config = dict(
    n_layer=12,
    d_model=64,
    n_head=3,
    n_kv_head=3,
    head_dim=32,
    d_mlp=256,
    vocab_size=8192,
    activation='squared_relu',
    norm='rmsnorm',
    norm_place='pre',
    norm_eps=1e-05,
    positions='rope',
    rope_base=405000.0,
    rope_fraction=0.5,
    qk_norm=True,
    attn_scale=0.183,
    bias='qkv',
    tie_embeddings=False,
    parallel_block=False,
    extras=['some layers without attention', 'local attention windows', 'exclusive self-attention', 'capped logits'],
    init='uniform',
    init_std_qkv=0.0784,
    init_std_o=0.0,
    init_std_up=0.0784,
    init_std_down=0.0,
    optimizer='muon_variant',
    lr=0.00677,
    beta1=0.95,
    weight_decay=0.015,
    lr_head=0.0112,
    warmup_steps=117,
    schedule='wsd',
    decay_fraction=0.671,
    decay_shape='linear',
    final_lr_fraction=0.1,
    batch_tokens=16384,
    seq_len=2048,
    doc_mask=True,
    train_tokens=96260000,
    steps=5876,
    dataset='wikipedia_en',
)
Each number is 500 + 25 x the weight over its row's rms, rounded and kept within 0 to 999. Layers, rows and columns count from 0. Numbers have three digits each. The size before them is the row's rms in percent of the matrix's.

# layer 3 attention query, 96x64, rms 0.233, rows 0-95, columns 0-63
052:521523509502493487513527448525417471514535446520475495543482477492472498520495479472522549523497472495501463494493486481511495494499487531525487512496512459495502476527511474477471463528504485
044:514518500559531462467485478488489487484511528559492522441506471505490508489518517464455485487482510485474513461461460496547517464506532466472512512513478467514520519505506512500500510527508494
059:497524505545513500461472492506521520455486510482511499495495493514575537525522512546515471496479496515498548563505504503511481480508507472473461464514504470490534508522469491463494462502508486
058:506496539498478478481506560532518532509457484482506519498484483514521508478502554504417504548478532522492479488488502514521459485518475519478466488521484471508522493480516499504487502550518504
083:500480493496479464505513448524506458498545573496491476524515493478443494500558418478467499501492518501484507500472473487493533507506493478503525533490489483491484497513526478515508506493503501
074:504499531468471471456498478568503499472510464534490482544464473489542463503524470535515497458474472528515512510492470525481498525541499501524479461485506508478506502537502496497475529502490518
089:488512545507503512466495508541528515499464444508527485486460500541595469532473528530523491511483511542500478518508522514521531503509497521514507482497514484514543499525478508496501501511481512
095:491495499518525528534510538466480532520470482510492473465458531547530500491451555515537528486515483489503466503515528480516487493474509549490477524504473481521550525480518489482531506514504505
119:500503456463515525496514488496478539463480519516463469485472498513551492503519466529486507499494472525511488512533508484511506422494542481519503497496435515512551500512488480505531514486492471
118:481483470531516543498479500486470499514524523478501488467500484535517504494513496433512494491477453460497534479533493473523501497473502558533533461517475490475505518488503526504529521484441493
122:508483517466515509478483515493469507505500522454485534523484458497480517527493485539521454511489547530448432460490522472487452509495469507486510492497522529514511547504498507471527508513487488
119:470505499503509490508493535513460481489519527522484510513501547517470491540478484493572539506507469487480506494515504516558515499488516511511501537480560522540509505518495497468495488497468565
111:490496504549497490514475493512496513508463461494463505491486527523492532551531495524495477460497457504471507527433482451499520522505500477524473487519518489484493499510481456445529501469512474
116:476522463527482511464516518496469493516530507491491520517512529471527500521486507500486455507483488489503497500521494518509401562513518454511539461513491539517479520503505499490491492479533485
116:471508517510517449463526506525476526498482487494488490552482531545519476505526507518550498504436503462543481514493491519514514447540496494536462486520506505481493492488549514510489515498507487
114:513484489503526494516515564503483457527496483517503512527505501492476492535514508508498467510516479537542506444482463535462469494473519485546499492461516515501482527540543515505460527483495469
113:483511482537537495504468493511493520486523449491501442526507513468465491504485462475555492532550532532510484519510474489513453527516505495564491485479496484495481515493506515539533503493495516
131:488494537526517503488512484540468463536473510514479487511484505478498519529495425501443493529495487498540517474516486494469498530543487531476522503478510502483453502503470504546464470510479491
114:552484510516489530491501506497478527490503524498454491500525480491495489474488454506521510533496547458523521464529512472495462469574502519515513549492484488480524477516506522483489519451488517
122:507452483493497506501509473505506487509501453518443523512530496513530494493448514451520489462519472515484504491506530510487493498465495511493492485510506487456449478485489586515496498466518525
125:492498486546527466482495485523502457458510503565497499482467453505500493514497470517440514528530475472508524515491541492474481506499472537535510468503518476504522472495508490476470461502516472
111:520546494487542526476500514481464479489546427513497474479521513516537505525469468512531487471496494482499466507499505521508532543534498521459467495471495474489535525527524475473497512522493494
123:523506516503537508488468443517494469504534515512465500462564513508499488465511533506483489498490572533502533486471506465531463513464499492528494511538516469524510538517498512504495493515514491
121:506459519553492503460522534461529506458477511495502488495541545511481494535500518492499530507499530478487512481485473497510487511517525474502512467463439489517458490464493501493442509517464509
120:516525512518520512470554489538496523491497545504530505529518537492521568465492497529467496485500497519474520506538527524488566457499495485515485500496470487493503515526464512461490496464481494
126:488523492535529486543461481506534461471498507527465525532527465489537465467503496493506478524490522483508538472504466521459506509525535486482481501513481542528472468489516474482506522491454527
117:562508483504491500472502478540477503498470517535489480505545494486476529512460504465496496458483512489524488525471505456500478457526549520490504450521484537511513503521506479504537502552498520
113:492509479481523513487483507508553489529477513476504487525538521496470489499515454476460489456449515557482483494510521486467474528534480520545497503509510514492465495502505534529470502533504448
133:488490513483506497489492471506494517532461498505468523478497488489461477531527531536518492453480507482509501522505511521524575516481504529503542506454466477526482502494519542485557491516546502
104:504503505458489469458451506521504468518481491490537458471486507483497558460487482525525485468500528475491552472485497546540466504505522500498461493496511524463496471498516498452518493504498494
117:446493497532533460487532505456519460521493488484493527460479496470501516492479507478494508534482517504479523544495447497534509511492547525483499532532489495474524476533478510491527513489492444
130:503508478533503527551508501467526462499438485482471493521493505509543504533560480489455504464490499482498538492515499518483476487513468468500503515532537482508506505516511541494464498551512519
093:535442516523486468532514515507497481535502543503496511475514491500469486566511562473457503498520474506519464494500502494517454484483499482482529548470492488491491483457537494494506472503505509
146:550475524507477479515501506548524496534506521481491522497535513514480497540517576469512484491488523487512450482499497537528470458482491468474537519516502505491450467488525513508490500494513523
090:502451484502550499495516514515479526478488500498512512491507540537489470499542554515460473481520516480517486495515502561514464466474476508513498508504466520529510502515454482496455510554503516
118:475514485505544501461493514458449513463474482493521488542464501528529506453474457521503483469506502503507535505491504522450483502524507513504454479535485499518512534537448497512487517494475509
126:496547520470438526524507451541544495498519490528488485462502478460527486506479498497512524497491505537508499491515501442524556488511500510526529512490519492463511488467540516510517507481486469
081:497461485519546507523509541506492542528487491508515504461507541536447486501500546514450521509517505473481514485482496507535486498434502505496511530494492495551525496475493511477477504530534528
142:501547526459447520496510462557555499486515487525482485471517492464541489517481496497502512499483506536502499488516501455520555496525504492536529507491515484475533485474545513515523510493479486
077:481537520478466526520532488551549532492500475531473490445483495477524479492464502503477543501499515518508527471501486459527528506513506528542520514492521495480544484468550508516496520515487488
077:482528518508494515495469470559476460479507480476499499458518501544573515483513514472484487464502495502522488516483539520505470527491490506504499473524540471480495481550494516508450507514497463
096:508472452573521509560501479492533489504549526472500496467528518500484493507479513463519485508484504506523510511499462499495515539466507472498503504559531479505473483487503481485511458474500531
073:504530539475460496518489447578470484496501528526487516487517469494517453475518495485488514509504502478530475524530515547465470482543475519479501514512482522462493478521516474523512501511489487
076:497505486522524494513522580466540498481493499513490517504486549492529488537505523508502471502479532551491499502499469506479494481497520454497489505558487538511518520470457490480495477456512533
086:483492510539516485481496508535467506470475521495463469461538499483536465510500529517485470519470521519517488542543521522517496544488513550514493512533492533532506527518477475527510513551521507
080:530475500472485516542511474521511495508508514473519486518544513513484504519529503461448523521537507492502501484503528514498569474504468501490519506496529486504441450487528535481461460495473510
067:521512474532522515543499532497487495504507436482520472518487551515507474511460490552570489510474508541515457480510507496480468517468498471509492487510544505482507514510481472497469503473492499
073:487497494513532522495500515523540516459528495479521486439541553508515511459501544488505481475486554510474493518480484512514477487475503466493515478545501523512566502520499492491466503514523524
068:504503496550517511478482507568457499525524462450526483465511502534487535539515490505467540503502495523506495510468499472541506477508506471521526505514510464527491507532506495441472487507509481
071:517505534502482473448516514541472481525502485482533494537484500487481478519489484524551520502535482497486472509502490549479515479582488483489467493484524489460494505502540502458512485491474518
074:496510515512503509485480487525452535525492494500502519471490495545505504517511495503472563479451460469510502506475503484553497430477514481511515517496455480528557496506490486459511524502505498
079:488500500497526500531550509520517561496511489538491518457522515511452471446493521492542545534523528475489489510483498484548523494469523509480536530491503502526498473479521486503528519503529521
077:500499521510509493508489468531458481503517534483555486478501490458482525514491483508458477514512491503466475549535486464500457525509496481471499551492476539517490519468516450478497487449505496
070:519487481506468531527477420491487490517538479492542464493520510499448480512481479509520517475528460496489465492493495466496473519466475495509477487506519477458506480509514502468479447476484475
073:469474491495475482462516492445497525498489506477486492497483509506525471547505486511514506480467481452467504526487495532526538461488490510513447477507486494518577496486467537467504477510496527
078:510502509544505487507538460534513476500473501496475486509505437508534459500556520445519497533514480511485569498506500506506529494541511540488501520522502494460476478494507513508518460502503484
080:519513494549511485500486515503518458505503495514467513523488485476490472506473518488559459499506491543530537466517471490466470553509526494498485502522513513452431509517499487531541498482501505
065:485481478499483484535534477446481494495495489449506489522465471510555473517499464492535465545486484466505505496523531521491521525486484538499471488445539492495486475495483517519467507505477471
064:480533512523475457439497552503473484510513510462464503520486474483499498539541486517504492510476468507476528488496480482516443505543526488519491479507478512489542523537511465502500481517535475
067:491499476527492490530533497519485529535520472532473502465498497499430462524480479524545551537542500497505463511478490465525519538488524517505517525498518480515467495491507490482542483500532490
083:495485504485539520537507519498530530483514488510526537472529557528495520455482542464521513473501530483498500492477503504531541463458505449472523500502513497516484460473518513485489520471500543
076:498503508533507496488509500512483508501457463505475510510467490529562444503474501506570506504461501495542506505512515564488531462522499519512474495504515480480504502512464523505534536513464520
074:478481505513524470461493538525487491474530536435515479476553522476503547499515517501467466507494534494478498542514500521533534530506496484491500487512517516549497507508531482491469490537523531
068:511512500498496539476488442557498512493494441534504457489517510526485481516521494531505555481529510533490458514480517493507515454512481513525504501545505476489524491521475521456486462496493487
085:521455545521500451500488569478519548531516501482511534507510515480475492493478519484500506500479506485483452524501525478510482524475505507475519511437492481470512532495510533482488501492506556
131:518491532521478476491503541555538481515515511483475518509507540539519511524507544459459500511468529497506482476490493523519456499499486473491514534525492506502458493496507506512435494487523555
087:513539507507521512523472460518477503485478476527511501531499433473520505508486472522561486499517468512536534498521524479455522495532490497509472461489505505473458498497480508494552489501481455
146:525482542502490495507494574521536527539505479498492505508490525521481503538488521494445526542452532478506513484490504490497469486477498475494512511462490499498469505478509525468458502485523558
131:508490468495500455457500416521477450495515522479485498520554513484524516482531464486509496473530479512489464513487496546508505501538493528521502503534502488516510477544496487530508494528493480
095:486502552543529511537485529487488504507466467517520521500475442504536471494474518541549516513496476468512509502501537488458494482510495500489461477464536503467493525483510506449518515518494517
135:489542545490474517496488529512514500500518498498503497484448450509541492545476510521511484499472516531504508527532524453498540490513503460491522515478508480456511528482505514516556501456461486
074:490509495480520542561500517452530550497487482532515497473486532527470507496463500517462516486492502492478525469485461465527496521454526479517511466505508529490497526475492499477439516489506516
111:505517521495525455498491497527438508507504457482498482496479488493530448487478501457536523500477524496525487530516491521534491454476527512482497489468492519482476523532509505509499575517489543
108:532508514482466506457524520512482477478512498474489512528478451489483486464481472470514515525464522454513536475507492490488480446526499508457517502508539536510513461510501437501477521483480518
086:494543494537555482486505527475583540512529535499493508477466495519493494505508503474509540489481495462482468482521482505516526451470515502500532514497502501501530470524451494500488502497486533
099:500525467480496475456503529480532486518520482525501486496475550499476542489480435496500478512526549508491480484541495482516497474506491492525484555486453487520542530481484488540505524495488480
084:502488490517521504496502493454531506488481467469464485478457502521472470501503547518477534464532489519482528523508507476531477467471436481505471482547526513450513524517534519491502515489502482
117:487501490484526511545498489432568448475549506512537523459532490488476505491532522505481478511515507532476532468503506465534520518478474475494509525502520531507493483495482493527524503493484499
096:451522535520477544500466466539495469488490495518506481488506480497500477502501472478403505541495501497502538518525469485501470533513497504476531464534487517478490487503505492503486471473472501
115:495480502503474471488516510499454528486468503496512491519439494501511475503489490454545523481492495466512499499494480534502555446494514512481487514459465505531559503483517516475554526522509507
092:488514488440505525492511497516484511517487441513518476496541550514484489482515523533533520516513544539494497494519535497513524434502490478523503463518521538509491466521493516505542537496488515
092:507526512539510520536498498514494507438455524515475556520468457507502504498539480543489509504441474513499503506484514521500552471506510493538489518528524486491504510513451502482454492511495495
099:445528491519482530538516489487494522479498511510470517469469519472505468441510495511553490520538528485529505561509507490463515521496506516463469531530509498524492530490518474489529475508512523
102:459482525492489507521482488486523499536499527507517476499545502490462454492487481491469499532519503469510482468519529519440468500498510481480535427494529508500493460487501555499494464476513498
091:499508513452474523511498463496498496509468524475454505501460490480483545517476501515504531457493513526466503500488446500495485472450500488510520462548498528506502518511492492491561498468515451
092:506486502513504540540500484517521491494520501508536521519494559530489487518483504523515488502521486525533504493506510494545533492446503471495492481484563510461446505484519557473509485449492512
097:537495473498518482506480503535468481493444477511453499488489495502498481475489548464479528492482519485552487494496527528433457485541487494518486507500500472480500526543506478520511541521495477
111:528502485482538533543471494503522523492485474519531497537458459500547530494489525508488475494482493510551525470484465487480479519489479543523484482469499510483485510510485519500483580514498481
088:492538502474492460452530515533473500521499469526499519517502523481494500494500488505481483512553493492511505489491452482537462488506524482499518524514469542490473526496522496499580518443483482
096:526489481482454506503524484516561486516488518500492492526507497495436495524493476479461486552490523537496516474490488493468516500495498505489507510551528488506437507501497533509513438457497507
095:484539496510486472472482513462544546476522518491533503540518477481490497504512486536528500477462502527464475478507465499478509549531488447503490493522477538471537514504499491512465488464500537
108:520468535513516486457487495540477499496503457504508513478557513509535536502477519490558488469441511485516515520459507517490516524514535465494479494513498470500499545519506504452483511501512538
106:536501496446498510509526441473490515503515483494500485547490510519506508487484502492469503480499548473451445482505499470486538464491460500534530485438507503478470510491494512528486512526473507
096:517481480495499569519540484487509537480499483464510504492514540522479513473508518492479482485530490470498537518454518445521494445506478499507500488511546460498516484490514523465530500472465478
098:521487529487496502561526451502563546536491482550501513526521484510491495486496492503501512528566496494472471549480494521496519481515498527507522521490509489486485494479514508459521485548515492
108:530482524482478499531499518439497460505535488478507499514506508516481491543471527500540504470519479481490464494466503510492415542479527499502483490438513490474490526509511490490481516506507470